Part of a small language model's weights.
Size: 17 layers, width 192, 6 heads of 32, MLP 768 tanh GELU, vocabulary 929, 7.83M parameters.
Training: a variant of SOAP for these matrices, 4268 steps.
Each number is 500 + 50 x the weight over its row's rms, rounded and kept within 0 to 999. Layers, rows and columns count from 0. Numbers have three digits each. The size before them is the row's rms in percent of the matrix's.

# down: layer 3 MLP down (transposed), 768x192, rms 0.0486, rows 1-180, columns 0-31
# up: layer 3 MLP up, 768x192, rms 0.0485, rows 2-181, columns 0-31
down1 099:435578515575509474556579574577569424564595474566476472547460480459475558469513532408413570460457
up2 097:505499506427532546468527458446473518474560534567425488510555536418535546464515572509542430499494
down2 091:496532451566539549378518543409468426454425454469567602496489494482531448521460462593386471501433
up3 100:460564489402463501520470448559432552536476493514528442500513483639522498470473439510465507522526
down3 106:562475539504432594560550478454545530443491451484528456471496498473530518470487578485452487443524
up4 103:524515352507596551561488516490486517557402491525467494409446491452473574446564525473518523541472
down4 105:504505605542570439479497563494590518506583527522455501461446486494530410590443452478469584615515
up5 100:666513578380414432460531412534405479451466516484475476578574496486541514538364441519493452481409
down5 094:410475485518616554489490501516494484567561513476461392536489474517460486496572426460535448517453
up6 093:469502533474634404607451475507503498518503520515508487530494555460506501552460443471617472507539
down6 091:488554531542394552502556446431494485388525453591522515499506468570453520488540521485488562503445
up7 103:515502573474552412452552588531550539467556480442489504585531583488502423488494522526555502570448
down7 108:558362472510515563498511528544528527583577556532462539548436510589409603577520525456544414545466
up8 095:484459514544478470510531492487480486527478408598447511558484412493524576461599461545434511430568
down8 102:510544443528509562516530513529578512446534455537482538437539465462499469462469525524489585469477
up9 093:406454463425516515561532460498445586465480561592536522551521525520459530520456462472519492485587
down9 096:487526484618458477403483524466440503492530604441565467469481473539558497430533480429491448479449
up10 121:512524534488532527481416511473521475505447491478439389555511469540470521514450531518435516463580
down10 112:559510582457400527487419568496500500474469548431562589494560509390498509499487520532552505463430
up11 089:511525505503465565517479444477386523482562509474460514445484533537510553394473464420488540559455
down11 085:497425525526557496459448517459517486545392436546508461502593466432474467603445599566530495501441
up12 098:525517491556443573523456487527481496467508462487547510547537490488413430509453515589429531472451
down12 103:545480503518518590500494486559492555438463538440524446590511509456462566478528446489408469465549
up13 104:567474483436557418434444527513537538469472525529613475516568594576501493477528478489537551484539
down13 100:505491472514468455501563541498464532489391522531561497499518413564467564465528438528433476517465
up14 099:588487512479531385423436417566473478464497535625478510505482405491535563558533421552505405442553
down14 098:407407523441519524467521578442434506555597434486591473515439455545508500550473544573521573525492
up15 105:541465463447584509438491441555602511550532576524543422536491552487497358539487437575530536485495
down15 104:552462543576471539417465490447445497580525470477514602472477539447536520436555491421449459397550
up16 116:410532465455488427484395495465443490450435486495541417554592460521401505390482472551501546440511
down16 097:537412563476606502531508551602489478501455479528498434548428581432534556541422453457516493496486
up17 111:431463528509529426468541617534552563448481530542525557470407533485469441566556494406535508439474
down17 107:554584522507434533524537480492478496440511538506532461540493533574441541423626479420522582390468
up18 100:492458500439541557549501450515524513496539561472455502537542615425539387580511493426513521410530
down18 094:463515486546612456446465502526470467540566557558498486564526459513519527540488494573475472436484
up19 102:448566540492516500473499530425584463533535555446512493465435483521432476360512478474500551553505
down19 102:449455519463432405533570410555414476423472526546456568530607515429523515575522504465357353440494
up20 086:443472422508519439411459549487490475508486459497502517501476521480524475576528454548474456540509
down20 100:552517463506475480416453486484499428470550510514594502399577507481406455467448586417509436511572
up21 102:509540606542496521464428462570505461529469405460480585518467497478454497522461420573424567470510
down21 098:509409428548581509454583486509433580430452459527557418463533558492524521481532554467557493492571
up22 100:542529509578474516532455476525494567524472562424504510552548414480456487473345497510516515491567
down22 103:549465548502463554422492511517450545389546449483524466552479471429512466497544542383518583526575
up23 098:469419435560499547452547503477555560457559527448463496583439458481609542583572512442400501509576
down23 102:552552598568383568510560515480468454482507553512490448439557460585410534405506517527477516405457
up24 135:469512538460536437525550449475443511496544527455500502495545502559587481614476418438424498480532
down24 114:471467545510566600471429535509608372528410507493562490475450518452588485547474501537416477492559
up25 106:476448513503539546536609385502511553467459445484464397479547527434431497505623504530523452561442
down25 111:444454470501428424452537472461465545623440555469426486423542402527455432535573489555526534489518
up26 116:471534491455408493465520653625552452437567530528544521537480457586450624536487553474524539428485
down26 110:482445444472694503459476502523495435568454543443460396535524567575537511459510568481504541450536
up27 098:507641503551522448437547518522516421607574479478530461485461596442585436563507527452571496539538
down27 104:478442513386465558445502446590570401410512478488446448582508485491472465513482434439474502490500
up28 105:446551526469348413503429544531488476505495535488438525487402469519586461558507420512556455446445
down28 094:480440553521525459517536509463517663480521532494567505583473468474455461409598451564502559544427
up29 099:446514436597490488584617587507547453536527541538586524511509560466539509543529540477482496541576
down29 100:549465474461436546505448445517584503472404485572366453517431490525443517436568550546421497539495
up30 094:504514519560475403519425583402464445449597520538435461492521563495452536378540487527476533464557
down30 088:455579469437546500536555534481546509521470505546569616497516501528459504628521539557548458532491
up31 106:518486467480468418608547439541488466408422541580532488503412460458539402538618603508517456524538
down31 106:426546618491522488450561523516525585607538506460507459568541492553536447578473513531532562487419
up32 101:548459571470460470521598535568521542480444481514506539503507507466556511437488521488461445538457
down32 104:540435474526490424475445469422506441578514495442599448496477388507486567495475448522530567553468
up33 095:496599574414488475443513554526503586489459529551387484452476516521573519531521540453540556503512
down33 104:463542468438394503402385477516477413471372475500484470447489425505508457568453484427584529487595
up34 093:566504581424521439509508570473508473466391532476600572511502509500464622498516453473405444580506
down34 092:347520393611587575479534496460528536499496463495460423446584517479571396587450559529447485504424
up35 093:508479496530554503526530497493578484397452493534461569470515482501422609492540544544546397504490
down35 096:484515492551518508445485487604541442510512586488424453397491399454544491466506455534480472531569
up36 103:424530485428514458507551515540483445467495424425491512580540409531617502493471424499443522564422
down36 104:500515458488505565391515596485537541514487484592453412557413524567432522557517467449549577536567
up37 100:520401500487489572554475450447517580558550469502422513495503503574522422423569457434552531494485
down37 098:453462545448417472543500585508434424434429418403534425481509539477468520426508498542491525420447
up38 104:577520558494520504605365487487481498518581503482560532438439471453558517410485458521491542535427
down38 100:555537453464463475441483499456491533468633572546532449579406405497455469554493547598470484451551
up39 090:533570455390459437500527500382533545480447552447513465546474573476468504564475485512565426584494
down39 098:534423481594531539520523520586520494443438465441434586516574501551501504461432427545523524510458
up40 092:564498372428562533337517595535552418531548457444468483452425498512491520500483546426482513572423
down40 104:456503552535428407600469482504508569531530436574476541480560485501529512473384463461508512459549
up41 096:356507389452520518446419483549512436460528460416484492522506399588511540532564501467539566427512
down41 096:525543511395481480494544515466449581465521481500448575500428505469524551572532476532399583564417
up42 094:546497482541500551481481483549498515497457458491506514523565460404603472496512505450443504452497
down42 092:533456487525465547580532541492421445588582489548491526515398471497509529529496470442502500544506
up43 095:490444512547475548498467560490592583608467515458567512492532505470445466638484470556507495495518
down43 095:438501395511507481520513463446611510409562534463534540531491493589542451406476499504562472442461
up44 095:501465631546432457519479597565490464461511511538555521582511402475542606527479472527510480483524
down44 098:459554562533559577478510425441553527561573578550456425468499442531442514537522457521420438538536
up45 089:494447484500547473463511479418554521504461528407432565520426413490447548529477500536477367571459
down45 092:466448471457456482535487501417439475409471491482553419480504506501505569490463476465533505542495
up46 098:501549553629421415427467490475528514519520510522478477485585507556561530599542533481401439395506
down46 096:593568571537499457494514364544467543456333466523461588534436507524597493440574566516588445490493
up47 097:561458501484530517547520526462426473532547516430471560488481496611485463555519590527550465520448
down47 103:566498565447512489471457477427600506500580511389474629482512464524512592462523511466498480504473
up48 110:424531471505397516503420501553512435529485507470495439572460523521505522486478451552514496474453
down48 103:535463487586515580519442504505514397498435480468542573557531552449554438610558518510464439485454
up49 097:511444414449506470525493503554423457455557508514523473569527499447500631441495431502518494509489
down49 104:484549496569512500566436473399561447428545482577425544432512499598512519466551486543501465540580
up50 085:487474522492499467471459474437454420551577440561604487425514447533524490390546499462500549514567
down50 084:445504559456525429470476473542566531434427518468492461577460497510467521540484551471520395641521
up51 113:578581538567553580484600608518509563552481563489519477422484451486390562553559531534492597564475
down51 099:579490501396431511574448492512485549465433506418501392474460542461494537466466506429560542526561
up52 095:434471457449489487543469506617486455536572579487468530474533559486475505468477485462451546462423
down52 101:458569553501507479502568475511448546526449406460540405452461606475478504538550579436500494495497
up53 102:424525507506529515457471633549543506521527470484549567543514548486502481513462467471460519437500
down53 103:516444561467523426512481531430471497503606542534519497578467436484477434511460428492518409522562
up54 111:554535503496499465615494585510595541552474452438533475502490576585490520454577522459513477466489
down54 099:463503503490616487587485543572549506446413419515426475496485416439601450481528516486526521533498
up55 093:487578455509382418470406562652516550490538462541405530543560566590503489507530555525522559494436
down55 104:565474579431549482517501507510527499484530586455561460569539482476552477482409503515422443468457
up56 109:496437468564531502428440440608515506427528613491499545489485496537482389556450577515464535465500
down56 107:502522594357500476484470469473492487519494451523531514445552555515523446537550416524531529538542
up57 103:532542467432443505585501551526544436449516482520521441592575531528467506514555471455496473551509
down57 095:449504446570445575494518514439532481536508516530457591455540501491617499623505568523464411548558
up58 098:463460426626586525490536446531471498510525504520523566463506496568536525526517534513571513457480
down58 092:548576504452452545603458530520556514521494483543467516461478476408480443545543449468412487596512
up59 107:432417468441455619450434593513475499528580485525541437583465508478541499443510394619460479397492
down59 102:566481409537456536439492528513538540510525480533441553490499491443441440619478448501503567533619
up60 103:420467513465468537551503520563521495400435474487538471476526487502533510484471449504483485478524
down60 103:476513495521566666442503496544447533511553441514394505495456478563399587477502522546495618573599
up61 093:478422584501476463504448551502509460499495476442563438410520436523538460551499551509458494504526
down61 099:562442475558513514527542549527458451487565513486496523449492431461462495482530429471502442511549
up62 091:479480517565571506470590577569530485519441545539471509503473499438416495367446511487451613467455
down62 096:549556413534418432522326548496575480433463482531473547486454486552481603533558516585477508487504
up63 095:465459540419507416525537469468542550490473485538560474446416354429550485480443548507449505487449
down63 099:529443489475521527487593532442459473418498517540436505504564486476488394402503462524425528475576
up64 092:526465432545514550582497549478496553540500516482518525501448506534456507465492471534509474471426
down64 091:461534409479505507487562496524555467565505437577437511476480565409524452563587453554516570547479
up65 101:526606548517458437515507486495509497447463443413473542524504445480484523495574495566573464472518
down65 095:551500539496534571412549525506494419556486575532494381509501568564509536586460558506451570425462
up66 106:496481537463444476515499553492534483551562516522490521509506591552533480483458454520489628526480
down66 100:450432449525488464419554518523477551540429438507519480564545423490480494538524560459505488507532
up67 099:542563428499559477580505532568534410547535518504519467436455433517462581477445525500554415337544
down67 099:544468396454531519392485517483501384522516516556522490481421561426503561587572542552477598579436
up68 100:496538577506566485491424456439517517509483521511609439461461500598561443430397541472497418503467
down68 093:559479509421458468559536549539572538425493591409450432514550502421535593456494452442420559547574
up69 116:484510413368519415528486473467484420528539516559439482478517518450496609451531592516560524551533
down69 108:435522523563420439512473456492474542479483569403597543419498457591597432472480502511530607518523
up70 104:417519493435482544580539450521510525557531537514551516611505521549494561484489492549472448533499
down70 093:514489568486532549456437621371556481531504572562477519475508576490543461548528487513473453528449
up71 097:526543506437531467473552579545507482455520403499546503556461523435523478525366398494464429515484
down71 100:500497479424501513471477603498492581603574481534540511498565489533368454484418444490536456569527
up72 114:480426397419509587460523504567452591589513523535522440477491566500547405485441395534452450441484
down72 104:426532461448490400459480535436483464493469563531516491455522457549409455424526519570499429496408
up73 110:540489412452484560507484641535472493553501450424537494611530464463583456475404435560526415457599
down73 112:465541497523449429506490437492402471486402453558517557524535574515493492615489486420493450504530
up74 095:518493564516526558533403468407573501482444540526451521558465558511607422591479519503605436456514
down74 085:530525432489505495480568510524407548412584474465559483507573413507502531424557479463499538555509
up75 099:552485448515525449440521494494544483479500521517596455571585611513470466474427496452532502543495
down75 095:497494570519442518485455521523402488537409482469482592542475461561549518515538453575495508520447
up76 104:538532479460507569533500549421592566545440593493541578400425559510490461514515528476457424500503
down76 106:509496485497469516412512545550518457463466504417513518526476418490581578542548487439426408537474
up77 119:577447461545506398535504472507536502442589562438496488478496519525535534480545410406547505451615
down77 113:582461440422479473471504536440501508453516552565532504537446612467539489496489491481502453497471
up78 104:414585430469456582456419513569547489535514583463439523526423469550487483557496452496552560496558
down78 101:572486512492498446551538467509521448462460481398527518471489472497526515497508524563440431492424
up79 099:602505538452525550411506392547548479481530431454481471555435424486485512611471553524488590556530
down79 101:484510439494504528575431491477512463464545535493479408561499616516518443479510560495561531549440
up80 092:494537473605546566466495516557412488514475503536450585490518437460522529533520433476477543478552
down80 096:490454456535446526511500614424548557493549547454577481477543557526467575472546554483467516546543
up81 099:491472547503513474518455524571451486410461496480596467451529473480499431460425400544450496600505
down81 096:499480485442481456557576660499472541551463554563466395513474468450569535547517535473454459387518
up82 101:440484605523480467569525527496517464467509541483542574521531488597419483470526557402502537431494
down82 105:559504496535490454569557505483501470435556535406557521573383489378453478383561505421463566535518
up83 101:594464502523499450478459558585551517501473469456508519438435511590484573511505620474484520544561
down83 092:450516512447541492553469541599465520523529493471490527444565489453492498450453462423527582507475
up84 102:417485459485513564457446576541500578494531483490566552458382441493493445473576488445502573492527
down84 102:411505498500529419573533507402549441566500529504562517580488569509514510502446513527408576480586
up85 093:458436519471456435565542453477495518477583541460462536435470546476516425603439465514459432555574
down85 095:529509562534501503527551487541498525427540516447482493494473416561480477426533411575487475452599
up86 096:470497519467445527493570521563566514470551463469466496551459482521472365545586442489475423559528
down86 096:424476576425462432491511400521419545605550423625502448412498453482539580505465567562507502483535
up87 103:459479452461518571507545546512445464470597451525500437504374521467454553423449502444463489443557
down87 104:538442449439529398525550475528547507519452474486504582468573487502503547497419473557510485485513
up88 108:574387429516437462429561551502518515447487559421493474486527476533537406468442428447418450551513
down88 101:561517501517464507550457505415562425517521483540549495471472503475543516557596610491515530548424
up89 107:442548540531505511503504536603507373615518507514399483516480457539502525492414533479505447463535
down89 113:462559562592450535488449504478485363507409575424425478371501511609490474460432550459447493456498
up90 095:599508513500437552485520588455452530414555455502415504442472512458586390549490518503563390454500
down90 100:485485460423532446425454547493581524498444570475507454565450484483461577537528439471511484530503
up91 095:478479436419556561533472549481503470517469534589460512497496481513578542493558450513462553542428
down91 096:426561484584477517476462468477552481424430506495420512572536348505486636488581568642457425442467
up92 106:435487515485478476451376490396604377446493532479473593567538533510599524443394458497495430509479
down92 108:493515450442535559443616484437543516482513458492498484491522543453445585398590556523516552504534
up93 094:425512470567433509537482544516533413545502505441445565524474512428478592517530562544385485504585
down93 095:454576480560484480534397529546472477545532583427479467447467510536536509528557490597566444532407
up94 126:526555470475589479468500446538400519423473450502507401507513427504434466423490506546516483547456
down94 111:388488555461499381454532453489465429547534629524429529589463459492498425498539515567517605516456
up95 098:587472476523486606580514477514494479516524486485530460531502463425424461502517556548500449473555
down95 101:435543466477466634490449543573501438517455544526508579568517502507435516556512485462492518534524
up96 105:518397475514481452474500440556555502526448495437471509479461525545482538482455506494407508506492
down96 109:467468533525422493577571481496493547501542498529518438465613431466494490432602503372517621480564
up97 093:441459475553443517479538500460567482438470575601432511548576448523517545430471526496553430493498
down97 094:422446431415502469407489553532557432470551406418466489482558512431468530491501456459654521494454
up98 083:480533441571539536596430465491489530459565530517601453572521509485555453478402467486482515548466
down98 097:456570546546481474488533441542503473455520500553468541447478563497553618581582470419504528589512
up99 101:437523391491574456483514504522510533432451524439534519553498557560451549575510530527514494527402
down99 098:531463558472489478592556482470490493437569523518485503458472540492544483597488540636442413464444
up100 099:511546497365486479558477440453497629493547438501495486613526527541567477496482367481454528498469
down100 104:477456448502512537505618524498347467564473499486457402571523502448455567589546535491465559505539
up101 102:515451522485477550437463516494511607470575437535545366438524473439404444575465568523517601508514
down101 100:491481517466527529460508466561500457556451472421473504526501571479545509557472550538517473592503
up102 088:560565441488443569427451483593485501555433538503468540480582501381492514465424530465461477565458
down102 095:468497433463521516473454523566504568521569474472538438449479388435541534461595443580564543503565
up103 105:599494477511432544524544517466523447518479500489523512443490540452432353454527395461458411470465
down103 103:406518479521596475476487492531565504567506467512508425479438483479513545476487537435521609623468
up104 091:619562452563430533471479453518476418461468520481467460453498483590491504523472464547506501431534
down104 086:523496571387485521479512450476465577583554521592475471591457511401463395546435508437532488558491
up105 098:598600588530450507467568562448570537440504554472506542516547557467415528535497513568574503455468
down105 109:451435530437413456557485561528634570476532543469543457419499492495498399604503515473559501444501
up106 092:535479516547553521485449559488478475557449495545485439465561490575574539435538495516493574420550
down106 096:437509581488490493486550478508499486468467481485507527479473453516487415473548508569506446513432
up107 099:602544551441453485495459488501574484554517536532551441537446473488528479475496572455466548540450
down107 090:487460529583459530492547540587508542512489472458444541535494594572535580571526400462519486454538
up108 098:441383538517504402440430506509569560521434506516505438484444488573393514488510439510522471456418
down108 108:540495516462481588525486423442479541508642603525476454628604531382495455533489560495491525483520
up109 093:557486467510493459514498498524483530496380500503522497531585533563439549480445529489590573540546
down109 095:595483514470450535469402466490528477450562529603460428404490427456594487529498439515517469554473
up110 120:515456549489489492499468478425436572488413571564550476529514541532479439534496501433510375494474
down110 103:497503636551418496571471511449469573485504475467489497471428479411555501607479445435471506510487
up111 123:429445580505578413548577438464562524480499486558476547447623587469519544571420522540423465499507
down111 120:531437462527544430591450491533516592413424497531472562566537590426521557464508489471574518453467
up112 100:543487547506557533492543545535548510475522490436506448493513415488503471531445502511434462416597
down112 105:505526545525468565535557519465515478520426482521434537440448524577445580493580540543501533517583
up113 111:537503598558486531427448466492517475438464527509437527488481555499547472566460483532527558518652
down113 101:517463521517522475478516531492490538477566426434493537508467482461531448451464639545470447483333
up114 102:432556565480532542463516509492558434505444515493603536481527519496536579464537488449493446430479
down114 099:480503545475533513461508410517473504520506439498334592551443541518518505540489528423532527423529
up115 101:456491590490532458616471556494526450518500509429556496390480413452536535478555509447487498502516
down115 097:502470447508501528530577508476470490456523519462486417526460539405466458557522432558473535458567
up116 098:478506527513491506471453417557526480507509570509517392557582469513518440509524512495484496500514
down116 102:445451475383466502484549530567445578538644455493452411506518548533494492512526561493512543429559
up117 118:561487400452503508431530536495513588443505417515488473566466466603473555499527476477445401505520
down117 122:500567429527592481430438525506460510430551490551463470495499483468431569505460389426502541541562
up118 108:525536567515452476478553580485532504519454602459538499545488498489535494492552458573485413367451
down118 103:526583492494576595451461513599497521511470372515509491473504504473537500529426508415509520530496
up119 105:521483441559548564543489526518440464512572579498532530488526512533511559465414516509468531516484
down119 106:442458494519570529519497506543478471590551491495481431438487459551620495450445550593547463502536
up120 108:453483455502485635394494477481513532571447467435572517462536494409561481520480560377434525545557
down120 097:411585550466549425588542474561551593388464571491543522558486457530574526423508543492478618568497
up121 090:526527515467463571485537546491411473468532527484528457435506520544638609476550492519436510462557
down121 091:408486507544466402551501430478541534538520529492512477497553437441480384500506517546568586465447
up122 097:474542496476440438534434523454496482548572472535577476412508626584445484492548559483571532462474
down122 101:493470510435544484433460530492506527485414691488506519470497504453544494579480481540486433481440
up123 112:456609564492560467479527535464471500432569478558509565509426547423551573559484421445469485546494
down123 107:503501450509505507531419438527450457498491607489459618418611482536473413475562605570524479419525
up124 092:535649483553508437500529514520461524497382466526589436486521563526523575462465465517448491484582
down124 103:474429468443556566463496502570571522526524474527481554603496506488460475499527511542527511561477
up125 104:456483468495523533479487545436486559612470536476441512430491483453530478491510619540430574562499
down125 107:580441444522479548431515595603532496400509529546495533599528510487426545476516355499559462491589
up126 096:515432534426447579556561555511544451518536512500443493435523485499469472470465598444573671516478
down126 090:486457473474447498504588376503427525496492476469506497547464407568462511479501444463369510458545
up127 115:432471500517451526523429547452544552587486473395579457432570451467450519519501583522539446452551
down127 112:440527510477548495509479475579479526578505527517439488398555517506452428408514502474547493571494
up128 103:468531442436458439511436574470528407498460495466447527597591588528551516484557518510490482578443
down128 096:543441492517513526538499487519558557445490523442462504601470486493533415432441582506546457463478
up129 112:483385491436516485500492498494496430550470559512534520434498535494481532486557500424542457450526
down129 114:406453469479629508480526487469458520556525547493504525575555486492533556555478528590410489444432
up130 088:520507536407419595415506549418582562590498476520550475509530402483487507453509494510495446496517
down130 083:502536413472537446541432495606468498364568580489508580514450451474604448559504457499464442532534
up131 105:498472431465443579523442486363522406503475510524482493481502554460537446552496537549414552483569
down131 105:481458427544504530487498468432496506409426627434377541536535384531523447508526454534592428501485
up132 097:451472568584486499504467523478439509506481382513474558499516478462426503532455380610548534533496
down132 093:576519439449489553516468443518552512542573503528494492503498587486587490470468495480555504493539
up133 086:491517428487506536510593486560539454483440500507445548452460481445583473566472480539543474587452
down133 091:438495535572506559572512470482465539510612534523524566540516418521507466418447501341455543506471
up134 091:507589483541498455451452604527477512497448575534527447489485517425504499540439544428486529495509
down134 092:473476595409505444463553453384454566571494443443485494412471517605432501473501573556475470453539
up135 097:533499506445527523572513564545488481406600533627532536509513606488398535507490480475463515541621
down135 110:555605604503435414511456477491457454421492559556554438486549479461440438441509508453507489373478
up136 098:424496471503548527442458542535443423431467480582450470582512542514500482532496566518516484447505
down136 090:598405416432519531470523514474415501538534551567495558392462546430507462588463530557481515520459
up137 104:529507551481446444578519623550484379453553472612572487469510590524558450431406505469544457422452
down137 107:547453469478489573504492479523486450470514473517533506594477489620478572476598455494596481481545
up138 088:492511563532508525556505527556436576463568530457486490550542474393476463519505561505496481470517
down138 101:570472519391588476432497486502460578575520464460595487575532467459455509485529476449552542429394
up139 112:547559495477531491560441462496483471485517461570503497481564489484410649490525509548535512530550
down139 104:469495588551453479546528524582508442530496516481489558579543476562548498454498517576488459486436
up140 108:522441521552504552492501568557549461552511526462538534512502541610413551514507498551488603495546
down140 110:418473533596457513477457492523478424525446401551434603513577629501466433496533504548434507447565
up141 100:435447448460472481497463444513525476508459538466434504498522476431443548506532522435538635556615
down141 100:544526473492505502496496471472566483409465576446474532425459499533507452585415528516484482514503
up142 117:595413560499463565522579536503517485522509622517559454543528520521488401403471499451531513501467
down142 107:458523497458522566471483591490479550477581559528526449552540544396511550498575534440532518524502
up143 087:469500463606476552412525497459532590564387535523476444467546500463469482536426498443596357471500
down143 094:496462531479450453482415469529533433525502516482512519542490520569453502346517449448536465563570
up144 098:571507469527522490487562485491640506538521443570555511535507596483498540500459527415538473551554
down144 101:509473486537433448481500472492526415553513557600477506530544497529519533480499415513442525520567
up145 107:482387436533564517513423531487530515503442486433502483556436478500486524508454453530490575396582
down145 107:522551451546533410544510450506589466456546547548482579449394430473378585508555567476577487417553
up146 110:495566525614528428585518493591481436399508510479514396435533445524507500423561522522649439545470
down146 107:393518483621487554425533477605485457470448565454543469596510495459500442575480467585566552409465
up147 097:530519417452491491572468517532448464514507492567580552600582490434492439485453422459588498519490
down147 099:478545485516532465528556497515542413513468409449527574505451359536534466406546620509515489487477
up148 098:581565560505432574488510449464525528552519415502438541467520492598511522493471503535500561370521
down148 096:450523528433547450567458554472458515532504495563453374430410523420562457428450530410541499507441
up149 101:430523446499561425526444480650475523411484510547444505576543540509472480498476451618535450502602
down149 107:525510511570494538459507423629535479436574472499430439430584594443503496425504488569492553422485
up150 110:538407416474560590558527529490503421576435468565506513519520558500523513467418435567496528447542
down150 103:469510539532461513455469488471554467485449598439508586549550545561385578480550485594530485452545
up151 089:451464483549565505497503549570543622478473638537653531525429591539517547480431468587558541458496
down151 095:493453498453484529598498468561544480634480484473501417463477549517528424517431456452572516528525
up152 110:511435527470522538564500559534541470437405616403524534480394563528449495497506467488571541462455
down152 106:496581448530576541559469487515609556497443483549449454484558467582491542427580454526423555449482
up153 094:468531464514475481539589543495572455607532496512501555400479417513522635490549516514449491383477
down153 095:522479525395574483486531568468411508472539438563463500465469454533519443454463516529556495543480
up154 111:569540512401547473459527534512470460487458506430440583456544505399498584604509599541493560563426
down154 112:454459550433541626559483509525589443545572520538518603487488529511502465594474473479466484514511
up155 094:498523457469555523549545580455585559564489453477450495530462592446563532467399512473472465516555
down155 100:453446571490410445523605559462508451425532469454451478541538497394514525615484440516433523493477
up156 097:571489514407467488475652490460468532495507470493448579442461592505501525525503474508560578416431
down156 095:437498517532507476457434602527599472585375474634510514443510521564559504534529664484442468492566
up157 081:426494424412554527510480497564525453550436543489522512509573550484435544503486502553466555477502
down157 090:573506537513533586453466392506585545472410499493482420493437425470476498423450430548541453522517
up158 108:309459484433500499538476533507547476479470522488438509538503510555430566451500436415576471526531
down158 115:549494460525557447484544460525532530473533453485570485487524466519500535428533461452455545437543
up159 087:497426525488579415499530468476556513461556582594479502461588586493551496578407530548402486532556
down159 096:502493447480518567497428431397475502579554478504495505504542478516458500448505393520561543435510
up160 098:470405394462464568615484604529495598476475510476464548545499496627471517576532529533509532554526
down160 105:487448512530548466499532430520462376494525468493565518608570376456559477458585492556431519485467
up161 104:519496514443519526543456396419504452552468546578543552527399525455573444533509458462564463524505
down161 102:515485464443439448445540469434496440499476509490487456538465467540447544500470519530474412494457
up162 097:506483472549609558624472369498460470528477486435444628436571541470472576513614482520602492434491
down162 102:545452434425462506506471579536564583524538520497479532485533481487554455470482452458463591565505
up163 091:521372430533520471452557538499561511568545454467460611454492537512521545581478537566533488557501
down163 094:524489506545505444590561517476456561560577507515530418485526548451517489483465517485528532513488
up164 111:509557469525480570447412529544468447408513504490483468581542470443576556519442500531478556441523
down164 105:525568514543432439554519488444498478501588458509494473381455464524436567542481517537443439479449
up165 094:462499533444480455428496574496607468561421502506436551548511453475516501563547553476454448529543
down165 103:450484455423579525524549496556539501553420486482533481478561454508455496478548458459513469535454
up166 097:393495489514620539471527504577431564385545566473508483428527518476483484467564548412622586471562
down166 101:516535467432585462600468489472533469466521529525501474560532418546550548544559476526555403371587
up167 100:440473520435594430470449441465448616537457583513593501478443566521578475453507453473513567524435
down167 099:572565580584423506523535440475449447606499510607583517444435515513515496419540434465387486364470
up168 093:562609527550404473412457538459595447523529450484513477509583482471509490578504463579495561435582
down168 086:497484392571567573529554361560535535516550515531530451543453371509476568435528511444578536555424
up169 089:528500497503534522472460407480499556588422579518391517524466479470437540525491508437540472429530
down169 095:521457476487492467475378522526480460430523528524506527535446519486533629550574497503544488400517
up170 109:494530511463523509486521515446515438531478527491451526457479504494504502517535517505482425548407
down170 107:401507557651503512458533498457511458519450430498585518420494505544607418420506502509452475467508
up171 097:495529531567483473518430543498592495454428475506548500479603525470610495524530485533488511455490
down171 103:495488520497459478517527505405560498526463464458452524467526429500499548508470494447498411495473
up172 107:529569606510475470477568467464576465443509503541488502543526422478547499522510434433502546541577
down172 106:589509470513458578562526446462551571495463481554590522458420437436449557507509574421474594568498
up173 097:543557538454498467475643536535452474442456550602568451535546581411500436552484473455558459490442
down173 096:441565508586479518486425427436571569546537517410462503422453368562524531531507535546423574515523
up174 106:495447462490394505473486474506506507504422483484519490391560488449503548514515597506559447418519
down174 098:523492536521560586563576567584482510495488473475466532584480584508490507452421541516531549586440
up175 098:466456511574486560559566443476590487474469463516449517535462555525481460563459454475555454473512
down175 098:474419518458560433497539496384443524539515532549503491498468519573394482515487522502538476362378
up176 094:455429544516474570446501545497537410495419492486497488469490438482456475465524517501492491541530
down176 094:511458511572422431597458604533508474528541477490442480411487456535497497476582523416434483487520
up177 097:567462484619479546527429450575616569480481534497496465514417472455602514404493468504549410458465
down177 095:474486445486486497510563499498467517545604590463397542531621510516472449526489439541428515453478
up178 097:534509538519559442530502565538524518485534536411499529470471487405466462513490527472569504539528
down178 095:445503463476540405551513506586362518504483533584484490487497520546523522556443429484380476472455
up179 103:593446548613466510473486514493501553456421524622607552525468426476523606484482537506547519467474
down179 094:380514492445492521534494470444514511550500477433362537473426530556570513575558493449525431550588
up180 086:479582450439491434555588480538432407418548600483542519457495462468557552560530477535478465571461
down180 097:447496535571602520501446439553516556573476538495529444543546515581423536413480538483565543449436
up181 098:505483469434476425463499446559551477508444503561483412475557484490563470468384411499562563507426